Weights of a small GPT-style language model, trained from scratch on English Wikipedia.
Size: 10 layers, width 64, MLP 256 GELU, 0.952M parameters.
Each number is 128 + 24 x the weight over its row's rms, rounded and kept within 0 to 255. Layers, rows and columns count from 0. Numbers have three digits each. The size before them is the row's rms in percent of the matrix's.

# up: layer 3 MLP up, 256x64, rms 0.266, rows 104-203, columns 0-63
# down: layer 3 MLP down (transposed), 256x64, rms 0.242, rows 104-203, columns 0-63
up104 097:132126112115159097142162092143162084157085127137117125125119093116115149143081125085118158129130099131166104109140126124110162141121152107146181131148143121139149090088074150128132108147128109
down104 120:141117156126124135116133088139180129156146100137112126139099158138137158106107174106132113065108104109139126125114148159149167144117094145094138136127150155141143153131120087102163103079159116
up105 100:138107136114105119094109129100106160148188115143127116153150154116126135123156157110127130119131079125142122107112115159119080143156128135117083105129143131153104167131181174156096154113107091
down105 106:120137135121153140180138114114130107106117124160130102096118118112134125115146139130115116148107155158058119125123132107138148125101114175221137150125159157151138120140123090124150139119168117
up106 067:085089141101117194133146111085133162127114116144150145156129162161111130124130115107131149107148082141082157148115081128154166143135122138161121139117130136131149078135144125098142137162123114
down106 079:135134124172099150150125155151134166148137131146121111132120173157146120165118169137145208159121144110146136152164144142118125087092116106151081123131104130154157148110142137111124101138136158
up107 109:128132132109156085123129130136111142119117090115146121129079121141149110124140174127123104128163127090099191122095102117175139158100138145121164148120155140162086166148139160108139123127090149
down107 103:141171160115117124154119164051130187102138138085151162104141113115161134117125126126122136124090130157111114125106112110124108158134142157135113135126152147112143105125181134119113153158167115
up108 097:117137134149144144104171077069146121108163147176139125099123137161084129150152152136100109089120154136139141131162142140139099123188135140072130131128127096122145118105129140103156129123121128
down108 092:126149099088135148139127132143116103136131110114152135091112116115121097140125117115111123105144129134116132175125182113130113131179135119116179172106128100116172052124123140100109105098165117
up109 097:136136126170112128104131143113087141121182108094142147129129093094098142133080168117129120111136097143133105126127126164151135143173186126134154096132148105125104090158108123149176148139127117
down109 103:165110101128122144136128167163138136114082123161108114110120168125110090152108095146128114175140111135121127141112134135138140110094102161132102191135099125172114154160153084165110133113122132
up110 090:090152136140090143117163098089092126124147120119125152119123119116121125119117125120081119153162130142147139137141150136179109173136094143129192150131117147073135145124076149084125116145121141
down110 097:126096139170139125124134134094155111101122132151105123113158120114126102128136145114104136167094106136143126091122158080147116123118071160181130151120104112117089108127205123140127153143145136
up111 092:143146114153081131082119136103172142100157141111112124117118165131173112129145125136141133169107158128139163133149098133101139161115111105090124167110146134121108132129099176150111148155088085
down111 093:113111148102104116165110128118136132132099118160130113118104113124053148090122100108115122142167116094124101170126139122148116113130125095139140156093148138193114146107140075125116136085119139
up112 090:115113118111153123133102174125165124081093126167124172119139118144146124158097104097110169108131142131093126125142104157143138127126140161102195127132156116153143127130072131136110143169116151
down112 101:121142105158111166083150121127159114159157105133095118139113127117138100121101174119139154108157153124126152128204145119126107108103125138108123100147084106104157152116146118139151106127137071
up113 114:183131069140113101122157126130133139120164103134125115099149117153116104121148112130125145119167117133110132146147100134105129124123093155133125138129136155104155163074071135175166142098137085
down113 106:132144121110131092106106121115132155100127142152121176138164133139079148125105132088133110138161126110077066156137121137152160121144116108111149127132141141140168113074158141113102081126153133
up114 092:117131132178140129127144151150154088093154165132091154125162140104142124087144133163091155123125132138123110154120100145148163113116096182098134094131104140155145127087130108127099098139094152
down114 083:102160142185151133159132103097119145118132105155131160095133139083117175094113114131122113135119097105121107164122120125116124166157133159122108113136109137177149072122133112098099151169119140
up115 113:145159172132125150105147148137126115100112166107121165152151113157179091104143140153102109170123150134106162148111094105101141153118113098094100105141111140122126145124090158136123142106180139
down115 109:147109121085099154162155091111119133110169136111130150123116140118150119091117155101126086109112139150144128132139101117088136176149116142141092158174164113104138116080135129111162145140082118
up116 109:168124161100144131126117136138132120144123083085161093167172160084124111146136101138121148169116110098149133122114125091114128105179091085146111132113141145138116130113108103075140148135130116
down116 106:089136106095165105159124093160135124117157163130121108181133104116137140130148144100159134150103098121126072146175174126154129119142121115134171150141130146107111090153142155118097134151132112
up117 090:105131128150145150137137145115137081120122089162134107157096156092105137088162142098131110097151103111105146099137100150132125125093130148150159122127162186088149140106131106106072128140137128
down117 098:140129197130117097135164119115159131100108132134066109141133132119158097138161132141177155151146141130139114117154130075102090140140144136142093143133139147129115055140113124111144123128126131
up118 096:111110143154117145143110105168120099136133147127121162170166132120139159125123109113158134128142143127164141113137159133138103111114152140189120131148143161141130122124090054155179091110122161
down118 099:142081162097170136131162142117181173164100114159119121091090127104127110141118124096114097137111101114104136152113110095111147152155123104114087146104137103143137091134127119114103143130115164
up119 074:180169129129140129099124117105085155108127099089145104055126144089102146136117163128129128155108133141139124118112128146194125126130101134130109164102141135142132128160142129121141155114123077
down119 077:143118133137160105109126122178139098106120093152136154127095137119165093124123184150153170206127143141150102121138126121137138127113098132181107099124092124137137162124130124134126113117096104
up120 097:161131118163125145097110084127118181144131111119137096145123152108086147123117121145111118136097108132167151137103082138160137143122171105103115055118115132151134136121157137132175116130090120
down120 104:128105119146170089143148086125150102127148135143124111137123123137181088109169118114076133115156136135162136163192163125121090106123131173136128119106124132106143149116139123165102128092132136
up121 109:136185114062127110118107089137132173085100118098132148145094123128125136131116160135093069114144127114137122122143129101146152122138102151120141149142145104108094144171120138079147131124145149
down121 102:146138113140094116148085136097169173136148132139104181072137173125133149138170104103140112127131137145104173114130112128120129123099125154146132110128140131087112108120156131108125165168085145
up122 106:165149133123124154159087135147156131105130126116172107133143157141111089121142104096125118093092133084101122096146095122110125122101088194115134149133117143147151180109102146142128137117150158
down122 105:124101125153133153123126178150138135113149085081119152109112118095121171152153121132140151126142130124132124131141115157159138113134093088163111192106088133103147160135111113122076110116162142
up123 098:138175063134146139106121112161076141155125157167101090141142129140136135120086168106137130164094163096142128143153100089122140143126117109106170109135146145112140142112127144157154137124114118
down123 094:168152093129166138138159138114171122129167109091122111107149167161113148158134128143132148113132101117134089103143122096130144103137132136074092141121086166144146131166095102143136127094156134
up124 099:139143174110136124138142149141132133070140117125129122091162093137112139151147145184119125118151082177124141103123107152135182174146107154141122139153121148137111137150067151119139120133113113
down124 097:115177124089127087118102118111098110089147094109138126122118094135138093112114176120147145157122116139145129068115104165143124107150117148140156118177125150101129148147081091149142120108130134
up125 082:157148165158119164129123082150140123136138118119156184146136131158140098111134139082095120088126117112121092075120114147147143117098100107108115140103117116106113099182142132119124122118174100
down125 080:105127077142125105137131098140111145136122142146144148134100158161148150080140120156140077140103121113117150186163140113078092133110141141120131124143140124151124115122116153151074089171133146
up126 090:134174094174110105145124086083119144133131116136136133141135114137149160111148071114144115155153118127114145108147166103160142131111127154154131142124145158151198141116144137140114130112177091
down126 088:113134167111097105117146093163161136116169160121093154135116137103133132135123166108125104092103123135141111142098080112116096130149080090097111132154130133137096129186134138124146116094149159
up127 094:110158125093134124145168111149181147156130124136103167106111143130157133163151134139084132154130104130095109114122103087144132165106133116114171090146149129126136160134114137085125141145080083
down127 098:172148149149117139101109098119101142155089166136147169113108114125114139167130132181104136178126152162139106155135128142128120134119156144164125096130178131098186114134123135132110112143164124
up128 109:136119089102109148139085124177167129079130089146167154145123116117147121111161100115110087130188134124125121117139122140115125177115128127111127153174120115134121174123147131113091108099143108
down128 115:161134164116166090147142113113172148122145108157137122077179135137097149138134115110145127166164108154083120129133100096139109107110124159121111104122110140150112104154143118077139160129115092
up129 116:105132126146131149125118127123144108173106140152110118147154071109102159132103136123151153153125105104130093101132164116125115129155177150135113132140130156154111090132144150192111091145072149
down129 112:135096131122105118097172131164105117119146103155093122133118171128131136118172128067138128107155106171155135164105143144106136137100127128126076150150110150091094092131147166149126123100125130
up130 103:118159135152161121163106081077137157077089115120145179115136116131107117112113158165089105137118126140135110111102125184141120109134139120090123155113113117164112112160114145148133118136152156
down130 086:119142169178115141107089144100161131061153118127104156131101135123117113127189142105114118148133141127138164104071123135141167128089127154094137130129094117114150096106113125142124107125131143
up131 087:122120125120167097074132136084163130119141165109143107079140148151145146109164164138130163124132146132151142100124142133105085172144123146148127099119116099075107114143169123160104149122125103
down131 085:169091132115081161118095150135104118144116107102155100115143091078152117130105131112134118136127125123113126112140134165143148129114146150147127119131137093092156118141151146124109180138173057
up132 063:140118102134138134131082137103137166127151137147114113165155118119140128107141084159123132124163131140137084169116118171121092183133116103075152110101092139127099106133082137139105101098133126
down132 079:062093128186118103144120108114066145134144104161132100092137128123141101166143118144114122131108159164179126151141150132128149122145119095128134108132143142138164162131114121154123101127132165
up133 091:094128109115144109124155125134129108152155135150118128145166117113147093100151160122087146127118095185115112123159112109121177112136117136099095125135123139110067165162152078117114128109162110
down133 101:074167122127168140139118185153159171135159161137125157095101131118111162122124162116134108124157121090093125090135132117150153113098133110116098117125075127097131142146121115118097134132129097
up134 116:107162130105145091124127130151089119103102130133149136131135121086127128191111090147105159143108118113146153140099114129113165114123150104109195112159074105156138131143104121122127131131146082
down134 102:124122107135122111101127088160106126184156134110136111097099124141116133192146098131137155128127127105143111152116102133149134070124086116085164132121093138149142110182155129124136149132131089
up135 104:130147122126123124120157075192127139162095133148119135168158152133137112129106123145128121170125130107083119117124152119151151141117186108182113094103075145129127101100119134131140129108100133
down135 099:157143132113142145159131131172144083157101118126126111169111138114091149106119157127081158131158174193142128135117159109148120106148118131124110100149171151128137095116141119125152113081132150
up136 118:184144170116127128102110136133144076138139115149128109129132144130140163138152139125139142103120137114128166131091097147165159136126102128094115084167171127125074135136126141128115066142107157
down136 126:116160121118090143126130132106127129120105131068163111134160100172158094120150137143127143150122124123180117090090148141097110090133167127127120155143126138152162127136128133122188179124106130
up137 108:119146112093130133123123137098109101101169131082123163163128088107123107159103164134139105140132168112132126125132151170135126119126085168106173123127179109122139139129125078146157105134085132
down137 120:130094137091130157129167111121137097095107124117132092131167128088113130096113165110081149138087162128119119151115092106142140124143135127103176093108141116171123114145145107154148146126073118
up138 092:084114151174121151176141127108124119097085147126147143123142151141133147142126134121119110137152167124112123088153074160122167122157144144188141155107163168131149140094115118108134119143113104
down138 093:138121119114132096112114150119139126132161115164145143135141114127118155159179101165182128130154110121165147128118168128143132112130104088104078100135114122121106126171174135103142167074133118
up139 087:111118122095171134109157099133112101079115123150138158143153140161173114093171139142155111135125107134099137142149144121134145102120135138125129136168146161099128135146148114062130133067109151
down139 085:135131095110129110099129147085138127108172123121147141134147170145173113144127144121152133166138151103052149104102133146096116129072154113122124136140121134097109136083133132099156128095141104
up140 088:106112168142127143118091123054136120134114147109126127149100086121103095087093153158102106159110139118115099127128118145155159128118148147131160140133129092140162133141106143160147079159157135
down140 106:118128112127092148131148078098141119145144153135083171093149154121142118104121134093156124145098100136130072186096097116160159115105151147114125143140134149116130114105137159125118165141103100
up141 095:177149131130109108127065141134149123065116147119119139160108079121108127160133125118115144135101127131127173182135119105123146138104098129105112124158132158095089117117127159099152134109104158
down141 091:109109128135096130141142110121082161181113111109127102132119169136097171112143164138104095097127111120098147165123118148150136118093169116119125138119115196159166108118140112132115142159156127
up142 112:104150092116145102119104115082155126132153137091100112156165109110140137139100158163168160099141120120121125114129123143098107120183114138068112098116146111113139131147123135158164135090112163
down142 107:110101142151092123093096096106191090084101132149120133097140139138086138100134128092145162107143097133140096133142110108098154127178152131100121145135129136168164154131121126116126131113130098
up143 124:143133087094118152115143120152166108147138131154173135127100161154149102100147135098115107144143160105113119145157149121143138093137140114120091151138131171143123161068152121114105075092116143
down143 101:140064097154128124122109114146100113106119105161121105147151116152133139168102106125108106148157110162164115114118128141106124171133110135140091160131096135107105129098140155183181123096115127
up144 087:149158149179163141182103116099117139133136123126102126169107111113128133112176072105135134128151184100142133139165145120119112118173146134166140126112122148089104138107137111127130109141151097
down144 090:110114126127133152059134140153134117105141096110104114140153150104091134170097140142109103123106110115170124083141133111109149174128112110163112135124104141138104160092105156187122141113147133
up145 104:141182161111145133135146112128133092141063139119151120153107176122171169117098148107104108137144108149149125125149134161148109106144103111114099143120193157107120154122111110151146118119134113
down145 118:121163134136174144150157128137182112148181129148121105072146118102111075144095148161097120122163150099095117115128124114098134167151141125107139115153134147114135123124111142095109113167136141
up146 087:074136131095141143098128109134132136149132143137111143169133126116130152089100146140130130131085156137147084109120184140096095154148152107103164125159134105135148087163140158082103121117104142
down146 089:133098171113133134112129150127118129096152132141110130111120126126094121110161099118159175107079165113123097084143129131101142090147146121090119145122173141108140142171159105097130136081136088
up147 111:108133158158141163122150174154130106146137131168135123122154144124107163115132136142099101155139137099153126115121189144115091123093125093158114112124102151136085114119137147100177124080129092
down147 097:120098096068108131146122158117097139141096131095125134109113171118172104161108108114161145150107121124113133137143080124167161087110116164119144128128137125122137155157116122175140142122092164
up148 093:159089074159115156109132124146179143124128127118121107113140088132139135102126140125142122096093079131138143108116107115113168141099137167119132133142117140179153131125080143103152135066123113
down148 093:134092121164126166118079128156183132147150108125079146134129113130130130160132159132130136093117120122189153102097159126098150151100155121086116139158143116134159122130121089109102125156135110
up149 107:098144090152135163110148119097103114133150132103143120153161114110142115136139161151109115194129163108139113117139120119179148108125132148134159132122115145114125145130077091140163088171104167
down149 109:132122075131141151139085129107138171129131139101208124097140143104064110143147088112119153146148110085100131113125149113130102107117133104126142140135102124122113125124135114157174125135155114
up150 072:132123100076160150176139150133134161135115076161164151151138141100126137103123128152111138095120141151123133096125169162118141127124181111102140127147105116093127110126134171155137167118132085
down150 080:140150152132074093140082132114116133098127157106104144137121156162177100127136135139143157091159133130102123144109085123086113147141120108120149125116107119106130140133118157118161136164093193
up151 133:140160153104133123117155161101112161125132098107117112094140127123095167135097101134146110136126110124153153110138157134137162162099139119193132143132087152120115093134071162140157096125152100
down151 134:099170132087120148116124163135091168106127108113111141084115099083128189136127161096161125132116153088128110112138131151118109168139136082112115148134134166126118139147146136121107143111131086
up152 097:079085126135111131091127085151107123109131135148128125150148111148133137151142125106134136122071154134145136122167172082155133153168142096164156140141127120140126120120089135156128089071117117
down152 102:125088098138110169105099108124169166134125136122098112123103138154060148158147125140154150129089119134116118101132088114115093115118116116109135156103106123073125145170138121125120138114107080
up153 112:112106134130112114116088147085128109095138112111165132099130143091143118102133154151139142105127119188093128113120067125120083161162140150108117121149107138125084173143108161098139127142128112
down153 115:124141115101149122113141123154101114111124129135124121187178151105105157135112177139103140134067116156147112132139137121125114135175114136104154177129141131163117175130170100140101095112148127
up154 097:145149109147121099101136163146097126102211118134116109147135170099088160117095132149139129124138115127115125142104120154150093088102119155165136130130138142115138144110150097149174114136089108
down154 101:138084086115142156111124147151179148127115125115165102124135139147091117126103158177091095141168090135130118136134062123169132141109118108157098138122115111127127134120124150153084117153125117
up155 075:157108141143127135116168071119147093112147168118133138128138139193120095083139097098139117128121098128151123144146142112076121163152144111160140078122144119163126143115127118119158121097100126
down155 075:159077157141141140093086144135135170109105175108125126097105147114093101135153080102132130116123157072124130146133117097149104126117121119134097101082123164128118111146145097125133153145152123
up156 077:126115099128172119087140108126122095097123118111141114107150096121124129072136125107141173140150092103104105124132163122114103133134127131157127144180102128158134123160110158177169109118076127
down156 089:114153144141096147151142114105171106118124121122096137074110153151145085106114160087194160106117127125108113118100110124103130109118128145082147143124152122106118166127121109123108125152079157
up157 098:133156139115149120089085124114134159102143112082089130091161131129096151105125129169152139116142143111144114132141136110136152177120075159107124114122137114173120128151088159080128098106113137
down157 089:118136122127113090137092127093150107158081110125099119138132123131110105131145123173079095131153135139119157090108139125154157127137138177123157137102136119129139097155130164085083104128072130
up158 115:137147140107113108125113151114153082108126130145126118110114107133116137140176107139173093158142174106124128115113132135131138164090121150157111096189177125127085141142128159104173112105101141
down158 116:121123131122099143083127126072092100170086191106133133105123124128174132133105157115125140124091144120131143123090128154133101156146110111171090136112110142161092168135128145144138117130147121
up159 102:120099162096132156104126117125087127110163124091139145167116117135187134110123127180125093147107141137137143120134166117112088142156175084095161084126137113143124107120108117160110124147147127
down159 109:177092081152126130121100137148153149124180115137110127104153107149123132174134146145119109109152128105109113135172102131126116154086085111111125141108152162149120174145133118093140129073129124
up160 109:146158107119094158126149125118150073104127151110157108132154128112122130099088134111101121117113163132150128113117110135110134107143123152204135129154123104106114085057153125135093139135153134
down160 102:103086107138103162168148115126131138155119113094137104123156109100130147141144101148159128141129119117119191148138137162177110122145131146141118131097119081128098088100142150113115150125079086
up161 111:122125129097110127118120147109116102109178090120140179129136101130127144104066133078117120170146129135105143135140180162124141130141166106125132080149158140147108115097121097111121131148087116
down161 118:123139062128099119127114177129133117144073165116134105105123165139096118137123121124127103102131144137108117148147083129154160110130112166106103135156130101129174162084139115137083108153132133
up162 105:155106111116141161086156144137083089141154068170121135134156133158147107084111150143099114132148132144142135158139087089129114122141160139136102113162132101151107137104134140164145120094119146
down162 095:145116153169164150125144113154113121112125178119127177113086111133120148158116139159119149128078160138126124106096086140125113104110124144108125139132100083101177096133100132164153128128089128
up163 084:112123155117121144111138198147134090121125107144130088138166154123132153168152128128103150109145118156070121126127056150143112141116100119151116097126123111110090121156125095134159145108126145
down163 090:078142070093108160137141146129152109109111139161095137130138126168140138131102113173130104117131109179135108097119127143143153159097095106108131091116147074124140150145133111101125125091110141
up164 116:157176096130077121156069133120128114119133089099112146105151157125134125099164125094132111092155138116102099146139108143157109157136120139111092148129131147094141180115155125086113114125136113
down164 100:125117122151124117102137106149150135128128111155166142121112120125083178136154092115143139130196131090121117091139131157125125151106120115179120102113050123146143132150122122107095136110123094
up165 092:135118165126109149134152112140084135144128140100156173122167104127119111109130120137126141121098115104163113127166106092138192141144112134153086139101110153114150158152100153154107069102123116
down165 077:138114129126126131149090153095117108066132103150122171146091137124135125090156132153120125131184112125078099112127116110125125172119143174116131074153121108092106132121122119122150085123106122
up166 090:102151177145124140123117122133112164145157152152130054136123135118106131123140114116115132096124134086131123149129119166153147145158167112107114136116128113150127082155129075177165097110101121
down166 097:102093131101112141162117105164128164159110129112146104151134172152109165127138090088094113109081142149099140128101129116136142115181166139125113109118099088133137131108145118108106117118125076
up167 109:136170119099113077134108147165135130106144104092107138136133163127088120107118148083146130153143180095140130114161162106150137161089147102129106123147165147112100165110132132101136143113152152
down167 109:111163115145106132087125113127150144160108113113158092089135095130104141127106108132134068097107137134127136099131102175132130125142146121155114069141130110136162133166080150163160120158113125
up168 078:173098150146134114123135153129118115078138115163124132114127188128144139130121130131085124105159088117102131171168082115116134147098147104162074128125099175109100128121119118114135107142152124
down168 086:126152119153169165155116144155127119158145110114154113111129188109160116116125096133186102127099161100095118113143115087129174119149134133150162106148107109126135154117126077131136142165132132
up169 107:109153191138121160152156092085117122132142153087155122094175157125133122090136093140136094125106139119136126100113118177127121112119131141123169131079132149149118093133104110117116104144162126
down169 122:149123052122091151186118093111096118128135164097111123110091132151144141107136105160154122120132126158134127138130097124137143119097159147123106087124095122081139101137103165103107137115125132
up170 107:127155096131152142124167092140081109161108131162117151137176128128135149109116144089135070138144145101167112161141156138178132151146105161114124134119136116126158131113120112095110091106134163
down170 102:122140095123081141126126152146093076115113134152121103138130120123138199140115133109153135144075123126124116077096142125128087089150120131115154145141098135131126160161121125097115121102141078
up171 084:088140140111125104119119132127148129094088109133144104139093136103110139145075152102119117099160132153120144136131131104154111137172164181128174187152157104114130171110129128131140154157122110
down171 076:080136090068117127155106122134118113103111101157134119102083110107113151124148172133139115126184136148113122141128156139138135131136146158151148148145135160095147118107119157128148182098173134
up172 099:103135176130142140123122084101116114130148160157113152140132169153134125125082147149136132124089143094167116126135150078097137134131154121083130143128163130172141102097122102159129115110185129
down172 096:133132187109126143146136125113178101089132157100114146114151171162142138110138132102123146126128143102127101151135128087158147099183165128114077178117124154112136133123145096137137139152113152
up173 115:129186109123154134125179068097102118145127109131131151092130112094144153103111145134139118110174134115079128106113123139136111155129157128114108113083164119146101142157148156111121175129138126
down173 112:152129084126181093126089109131119145114108116120088122109157131143104131174152118117163118149138128156167097176117150148132131119153182133141080120112125118150144129084137114152104143122104154
up174 103:141112123122132125131126153163161099122143166159116133119144131142102142108174141103113139076157131107155100153157130130135071105153179104113120139139135157120119161092117128125137060108129153
down174 099:107120161152127126121138121082109136120103154099113110130123059117093152114095142168133150150139103158106151143084111114123122135151122147135173148107107110165130089144107144095160117166101131
up175 096:126116150122103143157151095129138085098130139138112157103120144152155135102179112089157096109137146139106138114118132157095144133143164097097160131116099122092115120131105142056122139130176127
down175 086:078127143136112094115091141078094130091128112147133168143134101161095144128134144114176145139113125156110163098145114121115080133174129169149126074111111145129132122102139123119135144099142114
up176 101:137120139114126110082113115165132104166155149094108164150102135096170123119128137112089171134105144125134113164114111137139133119098121150092152076124137121135123147140124139098125108131055171
down176 099:138153120113141125131140113145109149142123147125090161132145165110129195134124171133136155160081102127152158133120087144128150142126088119120150099150086150126132132112078090155117122113082106
up177 101:110144129094164114140122156154153141154181127143141133142164116128161141130152081124146142148111106113135125125199099169152133121142138107139148062145146093121104135143143116140106143116090120
down177 114:121114149128169108120140195126118079095163107134129150114144105112178105103150146142132091125109103144152155149134111098150128157108126156140138095109141095137150084119107125117166115153091133
up178 079:144059129133149149108151154165144105093126112122145102087147130128114127110146115102100106111170159112115116147160129162123138112110111119142143145096170162125082158110115126130118090087160122
down178 085:131113154113128165124098120081174173162127153133107138154126118170128128132069157166113115090111124151120128142137170107149110120085113140131129113156133137106112076167152109130112145115141145
up179 098:145152157100145121132108150144131119127162148124101115152157159120121119095135107117162183125139071069141139089110084105133148123112116150136125100139121088156108144149135118119107140106142183
down179 101:140111123133156124154075125136166147144127084112079128109142116119122129138137081132136095125154118111136097149159121105131118118117126153134134170114109120166131101171133076199140146148135154
up180 122:110105166104098129128101157131150124122126125137123162123162105121099118103111169121130172125134147110117137108112124129080127161135140136036160079142159123139162148141099111120146129144104119
down180 119:117154129137121138114144094163145106119105149152118137146145108148113149114121121139117120106103102129137111133109115116211083110139113131110199115195099101122126116126128106154114131146168141
up181 115:115146109116138130096115123099118150095138129140116158130117154158108126096167125142097128117141088149117124103075119170113136141087125104072160164134115132177161133109096136126092096143166130
down181 106:136104169146140145133120125116082135056119088126164138155152103129101146143157102097122118136128105175135156118111146159145171145138088139126149161090128133154156121135088130142129109144149144
up182 092:168142107097137138161069115096110110138082118068129117119132128117110130121115150167124152114159163159124142165089130143088096142110127125102138154088135142137082137135140136133150117163145123
down182 085:077132125108163118114142136132113131125130173109126177150157145113128140144135070128137111121101091125125173124116109112128120142127090056146166092119122118107150128128134142078115114148145163
up183 115:154139121105084141111137133160164094103165179134114106120121126161155138114135141158137131121123101136143093137139080171117115109114152110115126090175127141168096088098128145130139176119125147
down183 106:144088147128090134123143178097148148100147165116137095129151090135118142132149121101151107133189114107140125139093115133133158171118086145102122110128157094146139111123158112126135127142181091
up184 104:142110134102132115140129100120139130118100170135095138138139100180095108143116088087114159155161155155103134143157154141138133105113169152077143086130140125135095134144130115108131088160117170
down184 100:187154134137134173136123128141141108106133109132177154097129129148164119133101109085107171136104118114149132143167139139154101184130110096094109140121137132096116177105130137134100144136127089
up185 092:172146142140132155152105107130138180132104137095112102130151152148123138114139078161144138093139096084079129119120107157164127127116166131100117167091087111151133122141132160147133106154148137
down185 101:118146132135157142143146105058137120095139130097106180099136149165117133125145142118131092127109125104134103165122127091142126135128152154146132117103147145119145115134139063150062099134122156
up186 085:143116111120148129142169108163152127116127148111122142156120136128110148159145072118122168068148098131085110109116114138151118134162093113141131088086089139094095144080111126093119127124123134
down186 092:130130167155086178084099086122115117105140123108134133118090154093132141109130170115111117124104143166195139148130105113107133151134110086152145156117157156114142126150152157119124148123108111
up187 098:148145146104096106123146092137139130098168092105163135112108143116132099121155131093176099159146124159107114141078105120156133172160158142134144133133132164123112183122142128111095115108149102
down187 101:138106084124131142092128098177156149106187122108103142127147128139151136164114133092134187135120142151137152151124144131097154147119074118112118155111093102090111118114130134156105153140102136
up188 102:135127161132143134104102112131098103099184130115177123114146143152119136115125153112102102084131097110148118161204127112125153154118136111104121112121151133133148165120151122070127099104151122
down188 088:139096115158103138119107116147160098124136098121142156116094165120139117147173096149125115106160184125159129110127108131149126140098167117133094139138114103077128123098111135145190140168111116
up189 060:135111148115147136139104180132135144117090134173156131115133121106112158124153122119123090132112129090103123084109169131116152150131106096146144146144126157168103127112085156128143119084185087
down189 070:153080149134090136113121140157120133145124117117126141116113140116149164146126138107144169144132114141141118144143142102149148131144093118071146129172132105169152127134135103129121111130047192
up190 084:135132132090106088120150112176181121121138136143150158132144067160147134116122104131153110121152153107088140143134132127119125137149094163140141124128128119160136156107110089122153143071163170
down190 085:125118119078117146135105155136179161172137118116129157161127123187119163136096114118121116139132143131125186150150094091116165136124102108088136121090111132151152111094130093141115131146139141
up191 087:159147104096148119147122154131156166115130086115148139095118096104119149152095119153119169125139100138085126145125121157191102173152137122103121132121110106152153130166105111123104178118137145
down191 079:170145134104164129110188147137148136140128141106100129152076123124154131092084110166147123102134160123104080094104102132126141076117109134098116121114095143106135133150102149106154132110118145
up192 105:145157116112143149095150142101133108143106128072140146119130121090145150152138155167089154153130118134158126103118108141140149093113068144117096115143188142161125104145099107148153133106098138
down192 103:125114119128140100079137163127088131129165127089143104127119116163163116132135136147108123131106092117074149120133170115150124135123148126113125129155129138171146096114065108130162171168151105
up193 102:144127104138097120150134080165124116104165151154157164124118141152131172108075143111133113118125142103142116135173157126163093099116174111126107109134108129130115138116160143129121074077124120
down193 102:137139118158145142152131118136145089154124143122121130131139141093108132138131097169131137131156129130160135120096126161155077083067108147121074129131138122117125122136117098169206131121102125
up194 096:183132115089126127145127143139131111160129175108114119159142107109147147144103154157102188158116131119116113127160103145144108099126119114079095069151126113127108104127158124170110120145113138
down194 103:138092117131115129099117122106130113104119170126162124130172161171122146156176142109127153117171110119106160145123144163123129118097129119117096110132107155149074108113148086095156091122104100
up195 074:162121125118120130095137154107136107099123130107168140122134133153092122092106126088114124117133146155095131134096128130126124106157123164103139128140191104133167182071102137078129147104115106
down195 080:123122130129153169091139161146078137105134104155145093149099128176119135157134158106154140130156136114118156117112143129115111118128112039101101123119094147140146166099149112131119130147153132
up196 097:165131102093148140153146162130132101077118116145149146120145124081101113138182097155154129147133180100114159145112158116104130124111134140086121116143178126131112136102129092105144118086128132
down196 097:104108099160136104102138107147097138106148141128143100135131167086161088157131145141108126144134169120096161175122168118150149113151132154154116161130166117103151119133130157109170166129105100
up197 111:138132155168115129144121112120089119133149140127131148163106101144084122110142112105154105174103085091080102091147082117117112138106137125107108094154121118139116155152140175161112103134102105
down197 118:156084131130115141127162121126087092133112097131114145189098072133141156100124119146106083110098122154151142127126141150115127164119139130151160086092111154141130132115129162159145132112158159
up198 091:115169117099128141092119117135145100124134091136129143089130153105092097148087149166129129124098124125091118163168121114170114147141123121110148121174101142138136143100119132108137143106089058
down198 092:129112191146144112149152149130132114155127090128107099100142156103075100152088094177156103167119120136124116108120121117162124096108119160168105150140104162122140131163148114142114115120136117
up199 112:112156163117107140083144112131103105057141096125145143131099164102127149114145135117164109111122149158147126104153100125128122126140163142115142152163159139132143153111077097112100145163144088
down199 117:107145145135148140144179100116139132108143153155119150151101109167112141131112111096171152135141090158106129087080160134117144129162125147087129152156147127098105102127131109100125172133127078
up200 103:104162164112139103121116122162121162116103163155104113161134099151095154133118124161133141188095137108084101085128139110103133159171148111139143143133132145128070146132160114121138135127141152
down200 103:127088155139103126105100102156084121116115169149117115096115111169078121134125112148124122122170095131102129095108079138131108111128171097114103148136099164105109110150147127101145162155141142
up201 095:090162127140115093135120144100152172117143169111100112145114155144106173109144100142105130168190123148123145116110150126131105177134104124151141173133114094112132100081129135115119111127145107
down201 099:101108101075144138102112103168112116105101126142126132128118123133144147097119136146092096073103140099112112155109107104172108097115128134129138166157090111138111127124122101173096099112120174
up202 094:105152123148122145146119081109089131145108115120122137144128089090119133128133102172136118148115156144115118107097099137120123155153137124179147127121142100112123084126086110207155128167100122
down202 103:196094097125123138131148126173147155144127136125156123126135118102131098175121115132113092122130119124151136124166125153136091099063119114124124147077144135088093153123148141160112108139149147
up203 095:082102119132105111091109111110144119095178108141168144129112131184144133152127123168130121150119116151096114142137114104101165144160110132141187123138133124157116117128134126116115107097095068
down203 091:109167122095110137167131141082123097116128114171120159127113164155139126141154109142116127109182122139105129139069100102114163094101141171132095143107159126103131145167138123098114136143108126